{"norm_place": "peri", "init": "uniform", "init_std_qkv": 0.0184, "init_std_up": 0.0184, "beta1": 0.9, "lr_head": 0.00708, "schedule": "wsd", "batch_tokens": 131072, "doc_mask": true, "max_steps": 5864}
Each number is 200 + 30 x the weight over the matrix's rms, rounded and kept within 0 to 999. Layers, rows and columns count from 0.

# down: layer 9 MLP down (transposed), 2304x576, rms 0.0355, rows 1915-1938, columns 432-575
# up: layer 9 MLP up, 2304x576, rms 0.0413, rows 1916-1939, columns 432-575
down1915,210,195,210,156,221,225,166,184,195,168,208,163,178,201,230,244,190,166,220,182,205,203,186,191,179,204,177,176,218,209,206,171,232,218,173,216,195,203,185,236,141,189,217,157,221,160,274,216,189,152,171,222,170,220,149,149,198,201,217,187,168,184,196,217,189,175,222,262,185,204,184,202,150,259,205,212,243,196,190,177,202,213,253,222,190,220,165,142,164,196,158,208,203,205,202,237,249,173,179,188,233,121,243,197,190,205,210,176,253,236,213,209,165,220,223,232,214,158,196,178,162,200,135,178,167,243,223,163,241,217,153,136,235,192,229,168,206,190,249,184,251,212,191,213
up1916,148,204,159,171,189,190,208,216,208,186,203,179,218,219,248,195,221,203,215,197,172,188,166,152,202,198,200,219,234,195,214,198,204,196,175,179,177,174,193,175,217,232,158,177,188,230,219,172,200,225,170,180,216,194,171,174,177,172,162,133,175,168,205,197,236,209,186,192,188,178,180,229,242,208,213,173,180,290,182,196,212,234,163,203,235,184,185,188,252,198,236,222,200,203,207,173,179,199,244,221,207,183,197,271,164,157,212,233,161,200,160,167,172,156,174,165,198,188,227,164,220,213,180,206,260,204,171,241,194,196,209,196,260,231,246,215,197,193,131,177,220,179,203,225
down1916,169,185,152,179,142,166,195,203,193,200,238,192,156,149,187,189,245,192,236,209,209,186,232,261,213,221,215,190,232,185,231,208,260,198,164,247,188,201,210,213,175,210,211,102,248,163,186,164,170,199,224,174,177,77,184,247,159,216,215,198,242,234,226,132,185,224,237,213,126,175,93,224,236,180,195,179,194,192,198,240,172,226,142,190,192,196,232,225,221,173,157,191,195,182,246,176,225,191,220,234,221,222,186,233,206,199,211,182,173,175,155,173,166,209,233,226,220,151,193,191,240,267,185,193,263,145,206,186,227,223,160,214,175,209,243,252,164,219,173,149,196,187,218,218
up1917,134,186,254,194,209,206,240,212,195,238,241,219,199,142,209,226,170,195,214,213,199,198,156,130,194,225,145,196,219,166,221,172,242,141,207,256,180,217,231,189,183,216,211,173,216,191,165,230,217,195,141,194,241,198,181,216,243,214,230,175,196,192,237,197,139,173,215,166,191,116,248,204,182,188,165,232,237,202,241,182,239,226,202,113,243,215,208,182,184,171,140,215,202,163,211,221,164,233,160,149,142,201,196,196,201,188,154,220,219,220,185,183,185,212,223,223,215,166,174,223,202,233,157,216,236,182,203,179,224,201,206,202,185,169,218,221,187,191,141,195,167,189,175,202
down1917,178,203,176,173,209,203,192,235,232,233,218,184,150,217,213,164,218,226,207,209,194,173,198,169,171,240,145,202,243,239,176,213,232,191,218,184,150,242,198,213,184,190,194,6,247,206,242,204,216,192,211,240,190,169,196,254,234,200,216,228,223,180,207,176,194,197,232,236,174,210,242,185,231,192,237,208,179,185,181,192,159,227,225,179,183,183,177,177,217,231,239,166,172,242,250,233,246,182,178,226,202,203,142,207,179,235,200,287,213,182,192,206,179,190,184,192,185,208,181,205,252,160,247,212,199,182,204,174,224,188,221,252,172,190,197,202,213,247,201,217,183,216,219,238
up1918,200,182,237,137,215,239,203,264,213,209,170,242,219,236,147,206,205,205,153,127,241,214,194,185,235,284,230,160,180,188,191,149,173,198,213,218,151,164,173,197,221,169,186,223,175,206,182,209,149,172,213,209,217,187,165,216,157,193,179,175,223,214,136,219,199,191,184,174,212,182,201,210,225,135,234,193,187,246,170,164,204,167,244,246,211,230,201,223,227,160,179,221,162,155,112,185,211,196,206,234,226,172,217,183,199,265,234,239,223,169,149,227,210,217,199,195,206,196,212,178,180,204,198,234,214,227,178,166,173,221,193,243,216,170,177,175,167,219,211,140,234,180,146,175
down1918,201,125,195,205,216,172,210,161,218,168,196,176,173,231,174,201,203,138,231,214,238,257,226,203,219,205,208,232,197,191,177,227,159,224,195,190,156,171,154,189,234,157,191,205,218,230,198,188,251,207,173,265,207,182,196,205,178,191,173,214,169,183,221,241,186,174,206,153,198,156,202,181,170,204,194,210,206,171,214,200,207,180,183,229,174,218,152,166,228,198,207,182,193,238,180,191,199,203,212,132,212,203,144,175,177,220,250,211,216,252,155,189,230,158,236,213,169,257,211,195,187,229,169,196,232,182,212,177,185,200,200,222,181,145,167,200,210,198,159,180,243,225,141,220
up1919,261,208,269,210,190,190,176,270,164,242,220,231,257,235,114,191,178,247,179,157,259,236,195,203,222,237,157,219,194,200,200,167,166,173,210,181,226,211,206,206,244,173,215,197,178,224,142,211,203,227,187,203,221,228,179,207,226,195,204,178,244,151,145,217,135,232,180,260,220,207,188,238,221,161,226,254,192,185,150,110,156,198,201,151,193,196,154,195,180,256,187,197,200,190,170,185,273,181,202,188,241,184,273,222,198,182,133,175,165,195,153,244,230,186,189,206,147,170,232,208,219,233,207,142,243,211,209,238,214,167,211,244,195,199,245,133,220,210,176,182,146,200,251,204
down1919,208,163,217,214,158,221,233,222,184,264,212,223,177,228,187,235,114,200,196,181,217,233,220,199,259,235,261,204,174,159,224,220,215,159,179,162,192,221,230,180,199,225,249,209,218,233,190,199,174,235,160,173,248,210,156,223,217,214,207,142,202,192,197,196,155,258,144,208,233,236,201,223,238,193,241,197,186,173,148,248,170,172,207,167,225,218,181,222,249,249,244,234,182,210,142,241,171,230,195,166,208,176,204,201,166,195,242,214,149,199,162,184,189,183,210,209,186,185,183,243,216,180,236,163,174,213,187,223,179,192,194,209,204,170,223,167,196,186,180,196,183,175,188,210
up1920,225,182,205,172,186,210,177,182,155,208,192,219,235,239,196,203,176,208,248,198,181,214,248,237,226,182,219,217,222,200,227,203,150,213,186,183,182,188,198,172,224,171,222,197,170,166,206,186,212,160,192,197,175,202,222,190,220,218,234,192,234,235,190,205,191,209,174,190,153,162,195,209,283,137,206,235,125,227,220,168,170,234,188,181,198,195,219,152,222,200,209,205,234,181,178,146,295,249,188,203,170,244,170,150,219,174,223,178,214,176,170,225,186,212,144,213,254,239,153,194,226,231,198,152,178,179,241,223,197,238,191,219,259,247,155,204,203,272,203,228,175,164,207,165
down1920,162,214,189,189,158,234,198,148,148,167,208,205,200,157,250,188,188,209,160,189,191,230,190,244,166,173,206,143,181,166,250,275,138,173,202,230,184,201,170,155,252,213,247,211,185,183,147,254,203,227,198,168,249,216,153,245,192,241,188,237,171,175,182,210,190,174,97,223,173,234,251,199,254,229,177,222,266,160,198,253,161,193,200,250,187,175,200,174,231,234,201,231,156,259,189,152,226,243,182,198,161,231,172,242,206,221,225,232,198,233,232,242,209,255,228,199,241,183,205,227,250,142,221,187,197,155,222,175,219,214,178,204,203,242,185,218,169,205,256,288,212,206,226,183
up1921,221,199,168,151,189,229,227,241,221,205,277,207,204,129,167,197,151,207,178,202,235,167,228,182,236,268,218,144,153,216,210,144,194,172,212,215,190,178,194,168,204,169,150,212,227,212,149,177,177,262,233,166,177,206,186,158,170,195,201,190,154,203,240,166,148,212,235,148,187,110,224,195,183,209,207,215,223,148,206,186,190,182,190,158,171,211,236,218,130,197,188,244,262,187,205,233,230,224,205,216,165,206,222,244,222,214,214,238,202,150,215,166,136,222,177,227,189,164,174,213,193,211,244,186,233,214,261,192,241,251,185,203,230,189,238,216,188,209,199,186,189,206,172,224
down1921,210,234,182,212,232,238,225,230,183,217,159,201,217,207,232,169,208,245,215,216,201,202,195,169,200,180,202,163,187,179,209,214,212,172,147,165,189,221,191,207,185,161,226,44,223,238,186,175,214,201,195,250,255,164,202,189,147,197,186,206,212,170,221,199,192,214,227,168,184,200,202,118,155,170,164,200,220,215,238,191,201,178,207,197,189,215,233,196,238,136,148,200,185,245,229,150,197,200,226,202,165,165,187,235,216,159,244,218,214,190,214,178,241,204,186,252,200,181,176,164,225,214,239,169,192,189,243,229,189,164,209,184,191,221,177,252,197,147,216,172,237,166,218,204
up1922,187,195,239,158,210,174,190,176,225,180,216,200,262,213,184,195,150,257,233,193,187,195,269,204,199,272,219,158,178,196,225,170,241,194,210,190,205,232,169,204,191,205,197,239,219,262,186,222,208,222,152,198,211,207,170,206,235,223,229,188,232,179,162,195,220,162,171,172,210,142,214,195,162,200,177,185,212,248,252,205,233,179,206,183,171,194,194,223,212,155,209,202,191,189,217,203,208,221,234,156,214,190,190,201,246,237,211,141,206,191,206,184,207,194,192,219,247,194,200,148,188,210,208,144,222,213,248,277,193,192,158,184,185,178,271,168,191,185,183,205,164,200,183,174
down1922,191,217,244,183,237,195,203,199,191,242,204,245,230,219,198,173,205,170,230,194,215,208,221,229,220,256,238,176,205,189,199,196,192,185,199,158,212,195,207,250,215,204,162,212,227,240,151,200,211,202,178,214,224,144,188,197,259,178,197,181,203,210,224,199,166,159,228,157,243,201,212,180,183,222,212,250,227,216,242,244,233,212,161,178,194,181,193,237,214,196,208,119,191,208,191,224,175,153,228,182,201,184,217,219,213,202,181,193,204,194,179,189,225,184,183,243,225,154,228,216,205,207,238,153,239,212,198,262,177,212,190,219,196,199,275,176,183,197,123,221,144,210,202,191
up1923,244,175,180,242,172,163,162,210,165,202,178,175,228,165,211,212,278,195,214,145,213,159,167,229,179,176,220,275,218,206,228,206,186,219,217,180,203,222,231,182,203,179,227,221,254,222,218,225,150,209,182,233,216,196,168,156,204,196,175,145,223,175,216,196,191,206,219,237,164,183,151,220,206,135,171,214,214,182,156,200,184,185,168,195,242,194,166,248,187,154,215,218,287,221,203,201,199,249,213,206,177,226,175,187,173,212,208,133,163,192,213,197,160,219,178,213,233,172,204,228,181,224,220,182,215,188,204,203,206,162,221,257,208,171,201,239,189,197,159,222,204,178,210,205
down1923,203,178,190,232,189,197,160,242,189,246,147,180,183,158,295,200,255,260,214,238,234,180,143,226,187,256,139,201,166,175,210,198,224,224,202,204,212,207,283,208,177,221,205,191,184,279,225,177,188,196,200,185,195,142,243,108,147,200,168,172,194,223,207,205,200,148,148,225,213,191,194,198,160,190,184,191,189,178,186,179,215,154,252,188,165,198,191,228,216,193,219,211,197,184,171,228,234,160,171,245,177,216,222,180,219,176,207,165,214,107,207,237,175,182,136,201,170,168,203,251,210,255,210,237,191,203,193,200,205,248,152,132,214,185,238,246,166,215,223,205,214,192,208,188
up1924,215,212,218,193,153,239,259,184,206,191,156,251,202,179,210,189,210,231,206,122,200,246,156,202,251,163,273,182,210,180,196,195,189,181,141,241,194,148,188,179,125,169,149,213,166,165,193,216,203,147,170,169,189,205,254,204,234,182,218,231,200,244,143,185,156,203,185,223,175,173,250,272,228,239,215,199,181,206,264,144,261,211,203,178,187,201,180,218,182,136,226,214,220,159,216,186,238,193,152,233,200,177,244,159,165,215,169,187,177,234,165,197,203,149,204,231,217,220,217,178,189,226,160,176,158,216,169,160,156,165,180,236,186,133,228,230,160,177,236,185,214,250,151,143
down1924,250,205,226,183,251,196,161,253,194,245,212,177,197,192,201,152,224,196,213,215,207,193,200,200,219,202,214,161,177,255,202,187,212,180,206,219,236,187,199,171,147,209,158,133,182,211,100,274,158,191,186,211,242,229,190,195,189,245,169,192,203,212,202,144,149,198,181,125,203,190,246,249,207,137,192,239,155,189,226,187,184,192,202,197,202,124,189,171,217,179,193,179,202,203,208,227,176,147,233,202,215,206,214,196,232,195,202,218,211,180,167,190,208,180,186,159,161,201,187,245,190,217,140,228,206,157,167,195,233,205,185,243,197,198,227,191,207,201,207,199,173,166,170,246
up1925,216,184,183,219,210,241,191,202,213,201,191,199,177,220,214,207,166,197,171,202,192,179,211,161,181,195,188,228,216,188,253,161,172,212,195,153,213,194,170,215,193,218,247,184,192,194,223,221,123,214,171,184,216,220,228,213,223,177,184,164,209,231,183,183,169,157,157,198,183,215,147,167,237,234,184,180,209,203,202,207,189,220,202,221,206,193,201,162,204,267,183,209,210,182,189,196,194,201,207,194,233,191,172,229,240,261,228,199,174,241,147,152,135,206,191,193,234,250,232,144,201,231,122,168,191,149,224,173,255,179,210,178,222,200,207,215,205,165,176,211,202,258,197,194
down1925,197,214,150,226,194,195,174,184,198,170,197,200,216,255,168,212,205,228,225,182,214,181,232,201,212,172,151,174,212,195,151,197,205,207,156,169,196,228,180,198,213,191,177,177,206,213,197,258,188,207,196,160,237,252,215,214,211,190,184,253,214,168,223,220,194,263,216,143,217,190,178,202,165,224,181,203,234,153,164,180,234,188,270,213,178,207,194,197,173,216,191,210,205,258,229,196,220,270,159,208,182,193,201,174,235,199,206,223,223,181,174,163,229,206,186,151,189,238,236,243,200,255,195,196,208,158,237,204,226,200,279,162,191,204,254,208,206,222,213,238,180,245,211,221
up1926,206,206,255,182,185,242,222,190,186,131,192,218,209,159,200,200,193,182,230,212,229,267,223,201,185,209,189,190,232,122,240,147,174,159,213,210,206,185,168,223,240,197,241,174,194,174,160,208,196,173,273,172,249,230,240,203,166,208,242,154,152,168,193,204,248,216,188,268,173,190,145,227,216,133,194,122,172,131,220,185,200,201,242,238,206,214,201,220,194,198,179,203,287,213,196,168,183,173,236,205,180,267,150,187,172,267,206,206,185,217,187,158,242,191,247,239,200,199,161,213,211,176,159,223,236,221,145,257,215,194,206,232,232,193,179,245,257,159,216,206,197,202,192,221
down1926,206,240,228,187,252,221,183,199,199,225,199,192,164,180,216,200,233,134,179,203,226,262,237,198,194,204,211,212,232,222,205,143,221,149,212,221,174,243,186,189,206,172,170,109,195,218,213,215,178,192,234,194,203,237,156,138,197,219,163,205,247,249,237,255,193,226,193,138,202,186,175,185,195,137,139,233,182,244,163,174,237,184,208,257,229,247,185,234,224,217,235,218,216,251,246,156,188,186,268,188,196,231,177,165,212,208,209,193,172,269,206,206,212,154,156,204,229,223,162,182,187,179,217,192,239,194,171,231,176,185,177,224,223,238,224,216,204,174,206,198,204,203,203,183
up1927,202,148,262,135,241,241,215,221,261,187,196,184,226,155,222,193,226,237,209,194,205,204,175,165,198,203,221,245,189,203,216,142,179,201,186,209,201,160,203,188,202,159,143,182,159,216,149,258,183,195,153,131,211,225,181,190,244,194,230,196,206,172,235,263,206,204,176,175,176,187,241,268,188,192,208,238,162,208,177,194,154,152,209,197,245,211,184,267,218,202,211,197,209,202,200,212,185,260,175,218,227,183,234,232,227,165,110,225,218,216,172,162,235,176,110,201,184,222,254,211,174,239,149,191,244,213,217,202,185,170,225,189,175,244,250,238,186,221,217,160,166,211,222,228
down1927,165,224,183,244,155,167,259,183,131,218,216,226,181,256,191,185,192,218,188,178,172,203,184,206,226,205,242,211,224,216,149,230,172,190,173,207,223,205,212,251,207,236,195,240,229,236,233,198,210,182,174,210,203,228,196,205,207,194,184,211,128,207,117,195,172,117,200,218,194,177,199,193,197,224,159,159,220,222,214,206,287,211,228,202,191,194,196,174,224,185,210,151,198,183,196,142,217,150,179,203,202,221,224,177,229,204,236,226,209,198,222,178,163,203,217,155,201,164,179,159,193,209,182,179,172,178,235,224,216,241,186,181,220,171,189,184,178,196,189,192,214,219,203,177
up1928,173,182,181,178,242,158,195,253,217,230,184,230,164,206,164,229,141,199,270,188,222,184,204,168,222,184,188,182,199,222,205,290,249,144,81,194,180,179,175,241,238,171,212,200,232,199,208,222,211,189,203,201,242,205,204,248,185,152,230,193,228,238,197,183,188,210,172,216,201,182,230,183,179,144,195,229,222,170,227,213,186,279,239,207,268,195,259,203,223,200,199,214,181,179,140,153,215,212,200,229,219,212,197,222,167,152,196,239,193,218,183,191,199,222,133,172,221,228,197,176,174,185,161,151,184,219,224,190,216,237,213,228,187,160,204,194,172,216,102,150,208,250,207,268
down1928,173,195,211,191,158,186,212,167,242,213,234,200,207,212,184,224,157,203,236,213,215,163,216,203,229,150,182,203,217,224,169,230,190,184,168,176,192,151,191,229,168,235,156,171,189,267,196,164,159,231,208,245,184,195,149,180,173,165,168,195,159,259,210,140,145,246,210,197,191,219,184,197,157,194,216,159,179,220,216,155,210,253,184,206,196,196,228,196,172,167,169,205,261,192,177,162,182,186,183,225,172,205,212,148,259,203,210,237,179,227,211,193,193,234,203,246,189,204,231,236,202,201,206,205,215,131,193,184,237,176,249,206,171,217,229,142,202,236,156,167,240,199,193,219
up1929,206,208,220,229,181,187,187,240,190,219,192,288,192,244,187,181,157,210,187,203,218,169,230,168,189,201,197,223,188,207,202,200,195,190,200,178,203,223,188,210,234,206,155,172,193,158,179,232,178,254,200,144,210,215,155,188,180,217,198,189,131,217,175,191,209,248,204,186,157,191,232,221,205,155,214,203,177,239,238,199,187,209,165,176,206,168,179,223,240,187,162,241,223,218,165,214,221,228,230,206,192,149,154,190,124,219,177,160,208,199,173,213,196,162,207,197,176,248,200,215,140,192,192,218,187,238,168,237,185,189,196,198,188,192,216,241,190,223,175,207,190,211,188,231
down1929,191,200,209,225,203,244,203,191,203,186,164,167,206,216,207,167,201,165,175,216,160,169,244,218,172,189,177,175,220,199,231,197,217,221,191,217,221,226,157,211,225,157,193,165,218,222,178,177,225,213,215,208,210,200,262,167,199,284,147,178,145,195,200,168,184,188,161,229,196,207,220,238,212,205,223,162,192,169,149,231,162,194,201,158,162,233,214,206,203,230,204,239,217,201,208,205,156,205,249,150,198,179,178,201,214,206,177,210,225,190,240,214,212,173,279,181,177,169,245,161,155,264,175,231,221,216,194,182,204,190,233,204,182,212,267,194,200,148,146,219,197,212,200,227
up1930,175,185,261,215,210,217,203,181,165,181,231,213,216,226,238,233,153,190,199,178,241,222,162,154,198,211,142,210,202,172,184,172,192,155,169,117,208,185,181,178,190,170,189,194,144,221,244,222,209,214,129,194,196,214,206,173,167,184,198,223,204,170,148,208,127,181,208,173,178,165,254,156,203,201,210,215,182,161,151,203,185,245,191,229,214,216,189,189,202,234,235,205,169,173,210,195,256,181,179,238,183,175,225,203,237,196,241,207,188,196,211,161,196,210,237,278,237,192,231,188,215,206,157,203,180,296,232,199,176,197,242,204,206,142,257,188,217,241,203,213,199,187,200,185
down1930,168,227,213,178,180,167,193,234,206,164,221,224,176,209,206,183,171,167,229,176,168,147,138,206,240,163,223,160,213,202,173,229,213,186,257,184,225,210,215,229,221,206,213,122,162,215,204,196,193,179,210,199,224,168,183,199,214,192,180,198,222,202,183,177,157,188,167,199,231,185,195,185,231,172,193,230,196,239,228,180,232,248,215,214,231,229,210,195,211,221,165,188,211,268,235,192,212,182,192,224,153,231,192,245,187,161,201,181,214,225,204,224,236,131,177,222,146,145,201,189,193,199,198,168,216,209,192,165,183,206,207,238,188,193,231,209,167,194,200,213,193,218,203,223
up1931,187,199,191,231,204,188,199,171,142,183,148,196,192,184,211,212,213,187,144,226,177,209,211,180,233,187,224,180,178,181,245,182,251,162,183,222,188,195,204,249,207,222,268,229,228,197,212,192,170,202,211,184,251,197,220,261,193,196,242,190,195,213,220,213,202,205,177,189,166,198,203,183,200,138,233,194,188,206,230,188,164,243,162,135,170,215,211,180,185,200,166,232,227,201,193,151,191,252,271,195,161,221,199,194,196,217,178,250,168,225,212,191,191,226,211,170,280,239,167,165,197,224,153,176,191,164,159,243,182,172,183,197,189,172,219,257,214,179,206,196,136,200,194,194
down1931,202,219,180,180,189,184,204,191,166,233,170,248,174,196,168,233,174,192,182,195,200,205,191,202,222,154,181,211,202,230,223,188,224,237,215,206,241,220,188,258,232,227,236,210,178,204,222,214,216,215,190,214,151,213,204,199,229,207,179,182,172,194,195,249,183,210,253,199,171,181,226,204,184,193,207,187,223,221,193,155,199,188,189,169,158,232,198,194,220,224,181,226,172,128,200,187,258,161,182,211,199,169,163,147,190,193,192,199,207,192,210,267,215,209,195,172,233,222,189,158,157,234,177,232,229,214,205,170,211,194,178,180,226,160,172,184,199,187,170,240,212,170,214,164
up1932,149,179,177,230,220,235,225,193,200,220,223,220,203,139,208,177,130,160,220,200,199,193,204,190,176,199,176,218,201,250,233,220,199,186,169,182,190,180,141,227,196,177,199,210,222,246,240,208,207,165,198,176,221,219,221,225,209,172,245,141,149,188,232,191,223,287,145,242,137,236,202,205,225,206,171,184,238,239,175,213,220,235,206,177,184,182,179,181,188,205,232,184,192,159,220,216,186,222,224,210,184,237,193,224,182,192,150,214,237,181,226,187,220,209,167,206,261,174,169,231,185,256,195,221,249,196,209,196,167,201,187,197,217,241,194,251,196,179,179,160,184,210,196,216
down1932,208,238,197,188,177,187,267,159,222,227,226,262,174,169,201,204,222,227,202,215,177,251,132,169,234,163,188,224,250,142,232,171,175,176,174,216,179,206,189,160,160,204,151,217,216,179,234,182,241,224,226,192,216,216,236,250,188,189,154,223,194,197,193,136,214,189,191,182,180,180,206,214,221,194,177,214,197,182,188,144,250,142,150,171,197,189,218,202,204,201,206,194,222,174,177,198,183,229,160,203,226,210,162,143,185,148,281,206,227,170,260,186,197,215,201,176,230,167,170,190,194,180,217,245,171,195,201,234,184,238,213,253,181,272,205,227,186,226,236,148,180,175,211,228
up1933,208,181,220,165,157,198,214,190,222,229,219,220,186,181,251,224,183,179,278,193,195,190,245,187,185,153,176,209,203,179,200,164,172,206,221,165,246,204,180,175,167,199,236,218,251,224,166,211,235,219,200,200,214,168,244,166,177,191,209,210,202,196,212,240,196,186,204,198,206,154,179,201,231,261,202,202,208,231,200,190,229,209,185,219,182,181,266,242,241,209,226,199,232,155,173,219,215,206,171,233,207,157,227,196,189,196,246,246,227,190,169,153,205,225,131,207,266,198,231,163,144,223,229,202,214,134,139,198,214,191,218,175,170,178,154,185,237,177,196,243,177,230,177,147
down1933,184,192,224,201,211,187,180,174,205,175,200,189,181,238,207,173,248,201,174,215,226,214,211,217,216,178,177,226,174,158,204,163,186,236,265,180,150,196,211,194,170,177,217,178,179,222,167,207,225,239,157,207,144,162,192,157,207,170,157,144,161,190,204,265,194,193,193,223,203,216,212,194,204,233,213,205,178,152,168,219,213,169,212,181,220,154,196,142,181,190,180,238,230,168,183,193,193,226,171,164,159,210,197,169,182,229,207,166,218,197,193,105,199,153,187,190,257,210,246,182,192,175,200,283,129,215,170,206,217,251,204,213,198,210,166,232,168,184,217,164,200,233,206,181
up1934,216,230,178,261,185,209,172,271,201,246,216,232,186,220,169,225,138,232,213,181,169,192,234,222,183,227,180,198,190,181,227,185,195,213,161,228,207,212,204,190,186,192,177,176,181,218,230,188,190,151,150,170,192,197,144,187,213,146,188,215,172,158,228,212,205,267,158,174,158,218,215,236,188,186,221,213,177,137,213,176,270,216,183,238,232,161,203,227,153,263,251,202,157,164,199,189,282,205,235,238,183,166,179,177,219,160,194,236,206,158,168,188,219,199,200,227,242,174,270,155,197,207,191,221,192,218,223,201,151,165,224,196,303,167,271,205,224,180,193,179,164,128,167,208
down1934,164,206,216,205,266,198,176,210,186,211,173,188,175,194,196,181,203,189,155,250,192,198,176,191,241,221,203,185,159,194,215,192,231,199,193,267,247,211,167,202,213,207,200,94,197,181,207,209,221,175,227,177,166,202,224,171,199,173,228,212,206,140,172,186,188,218,238,229,122,163,200,217,239,112,209,214,181,132,201,208,218,201,191,221,160,194,232,124,178,209,220,181,178,202,221,192,176,206,199,184,180,217,175,190,206,176,239,220,209,193,212,180,240,152,178,246,190,180,195,217,153,197,247,205,218,210,244,197,239,200,219,214,216,203,149,227,233,231,160,145,180,211,222,167
up1935,268,195,169,193,170,182,221,241,202,210,179,237,270,250,172,241,165,198,179,217,259,184,241,202,210,222,198,220,253,193,204,139,210,178,193,195,181,187,245,149,273,158,202,199,205,163,218,220,192,267,208,226,175,212,210,202,188,211,214,251,193,270,130,188,202,220,210,235,174,204,209,246,177,202,229,155,125,159,222,165,229,194,190,224,241,162,183,181,214,203,211,225,185,188,214,166,218,212,199,219,200,208,213,227,253,214,177,179,203,204,174,159,191,225,195,204,294,245,219,216,158,203,214,174,185,195,230,266,202,186,206,202,198,158,205,135,246,199,208,248,113,240,187,274
down1935,183,185,205,177,134,221,238,119,200,243,177,180,194,258,181,168,168,242,231,230,228,130,199,238,188,170,209,151,226,169,173,197,208,250,227,205,227,139,267,150,224,238,230,136,237,231,217,188,220,168,238,138,250,251,190,241,255,165,195,178,212,200,174,135,264,119,190,162,177,186,167,205,188,169,190,207,219,171,186,204,176,203,197,250,177,214,199,206,182,185,194,235,143,193,179,207,208,151,252,189,155,183,174,194,216,163,160,199,207,231,177,203,270,192,199,205,183,180,196,167,184,224,219,173,187,180,242,228,215,195,240,203,186,271,185,234,226,171,187,198,184,231,211,122
up1936,184,202,203,182,204,222,166,171,197,250,199,287,217,190,178,227,218,218,205,181,176,145,194,242,210,183,189,177,231,168,287,180,228,195,213,233,213,243,196,201,202,164,197,225,200,212,247,184,201,192,262,204,180,202,149,205,201,197,121,168,182,110,182,246,186,237,191,161,178,225,249,208,176,188,222,219,181,198,166,188,214,204,189,168,220,187,201,203,181,259,202,209,175,165,163,203,239,205,262,154,206,245,184,150,246,173,187,228,233,140,167,155,185,228,196,188,235,192,233,157,198,208,208,199,220,182,163,189,213,161,139,147,236,156,239,217,199,185,230,188,158,200,178,133
down1936,196,225,191,151,201,146,208,196,221,146,163,220,193,150,232,136,148,176,225,190,145,188,191,204,205,151,203,224,206,267,179,156,197,157,192,179,229,236,169,209,200,245,171,133,205,201,247,217,140,247,273,218,196,240,212,226,187,208,171,195,162,229,197,173,168,224,257,152,190,187,191,197,221,171,221,215,189,194,193,264,241,177,214,198,265,168,218,251,268,238,197,182,179,183,203,222,182,174,197,212,182,250,204,205,185,229,207,174,230,210,152,234,199,205,248,201,285,213,149,165,144,154,173,190,206,211,174,151,240,192,160,191,148,191,215,226,202,198,182,202,207,204,217,189
up1937,196,194,215,159,209,255,167,166,193,184,168,239,218,185,232,220,188,242,239,113,195,266,223,212,166,221,193,182,242,141,231,202,168,142,170,229,150,235,197,186,231,145,204,210,190,233,203,216,197,241,223,166,316,251,220,224,200,146,246,198,230,150,202,259,230,246,213,166,169,188,220,206,222,189,188,210,215,215,188,248,231,185,153,231,174,261,212,194,128,215,204,207,225,162,140,165,190,161,240,189,266,201,225,198,173,203,208,214,205,185,195,217,172,205,176,226,217,186,262,207,224,199,194,172,198,234,206,163,194,224,187,214,228,209,193,196,158,219,164,216,221,205,196,161
down1937,247,254,135,188,191,177,218,219,252,196,179,213,175,169,200,204,134,181,185,197,242,197,205,190,185,268,234,200,191,146,224,185,193,195,171,190,184,217,250,218,170,180,223,179,251,186,180,224,146,200,208,264,187,162,208,200,207,173,196,250,156,166,220,176,214,191,260,288,212,211,191,236,171,196,208,154,234,195,153,158,188,213,189,172,196,216,184,209,207,245,213,203,195,178,217,215,189,256,180,202,169,241,214,238,200,174,232,209,199,200,218,198,201,214,164,255,250,183,194,193,219,165,178,207,172,250,156,205,187,175,178,149,242,177,144,217,216,205,199,114,184,217,236,189
up1938,194,174,231,228,233,241,179,177,241,254,234,218,231,133,228,210,192,226,255,163,254,181,196,200,219,244,253,250,191,237,228,222,167,178,203,168,153,224,208,184,146,224,163,178,220,153,202,231,219,183,185,169,246,229,200,204,222,199,198,242,157,183,168,179,188,205,233,193,199,148,166,168,255,198,240,224,217,198,198,190,234,238,226,191,214,202,135,206,213,197,242,239,238,219,191,261,228,220,206,141,204,212,173,174,198,217,168,200,158,212,205,176,174,214,165,207,237,216,200,204,146,256,169,192,201,209,249,165,215,227,222,164,228,239,184,190,173,211,176,170,237,188,157,191
down1938,203,232,236,218,199,167,222,220,138,206,200,164,234,172,214,189,198,199,243,224,159,187,158,243,200,242,165,196,230,147,227,239,195,168,212,247,186,183,166,141,229,202,236,121,188,188,216,206,264,175,223,211,260,227,282,171,201,180,180,169,173,228,161,185,185,231,228,198,158,138,220,216,219,160,227,173,196,165,223,221,202,201,204,184,240,246,210,242,207,151,195,236,215,219,169,175,202,211,205,239,165,191,144,210,233,209,191,166,204,175,192,177,190,179,178,226,181,190,154,199,178,228,197,250,194,197,204,172,200,212,241,240,213,227,218,155,191,219,191,204,220,192,214,195
up1939,213,154,253,220,185,192,130,209,164,184,180,173,235,181,197,227,164,159,223,160,192,179,249,230,203,224,153,179,227,211,171,219,260,203,195,216,164,158,168,155,237,170,239,202,217,164,169,250,192,219,128,221,152,173,239,261,204,158,140,177,210,162,191,209,147,188,220,205,169,190,206,157,160,197,220,240,186,165,208,183,190,199,208,150,236,225,212,240,162,194,200,231,191,190,231,195,244,233,206,224,218,197,214,188,190,178,202,177,159,263,139,191,201,186,165,211,183,166,189,223,161,223,134,182,154,260,185,148,229,238,198,226,202,205,218,187,183,193,150,210,236,192,178,187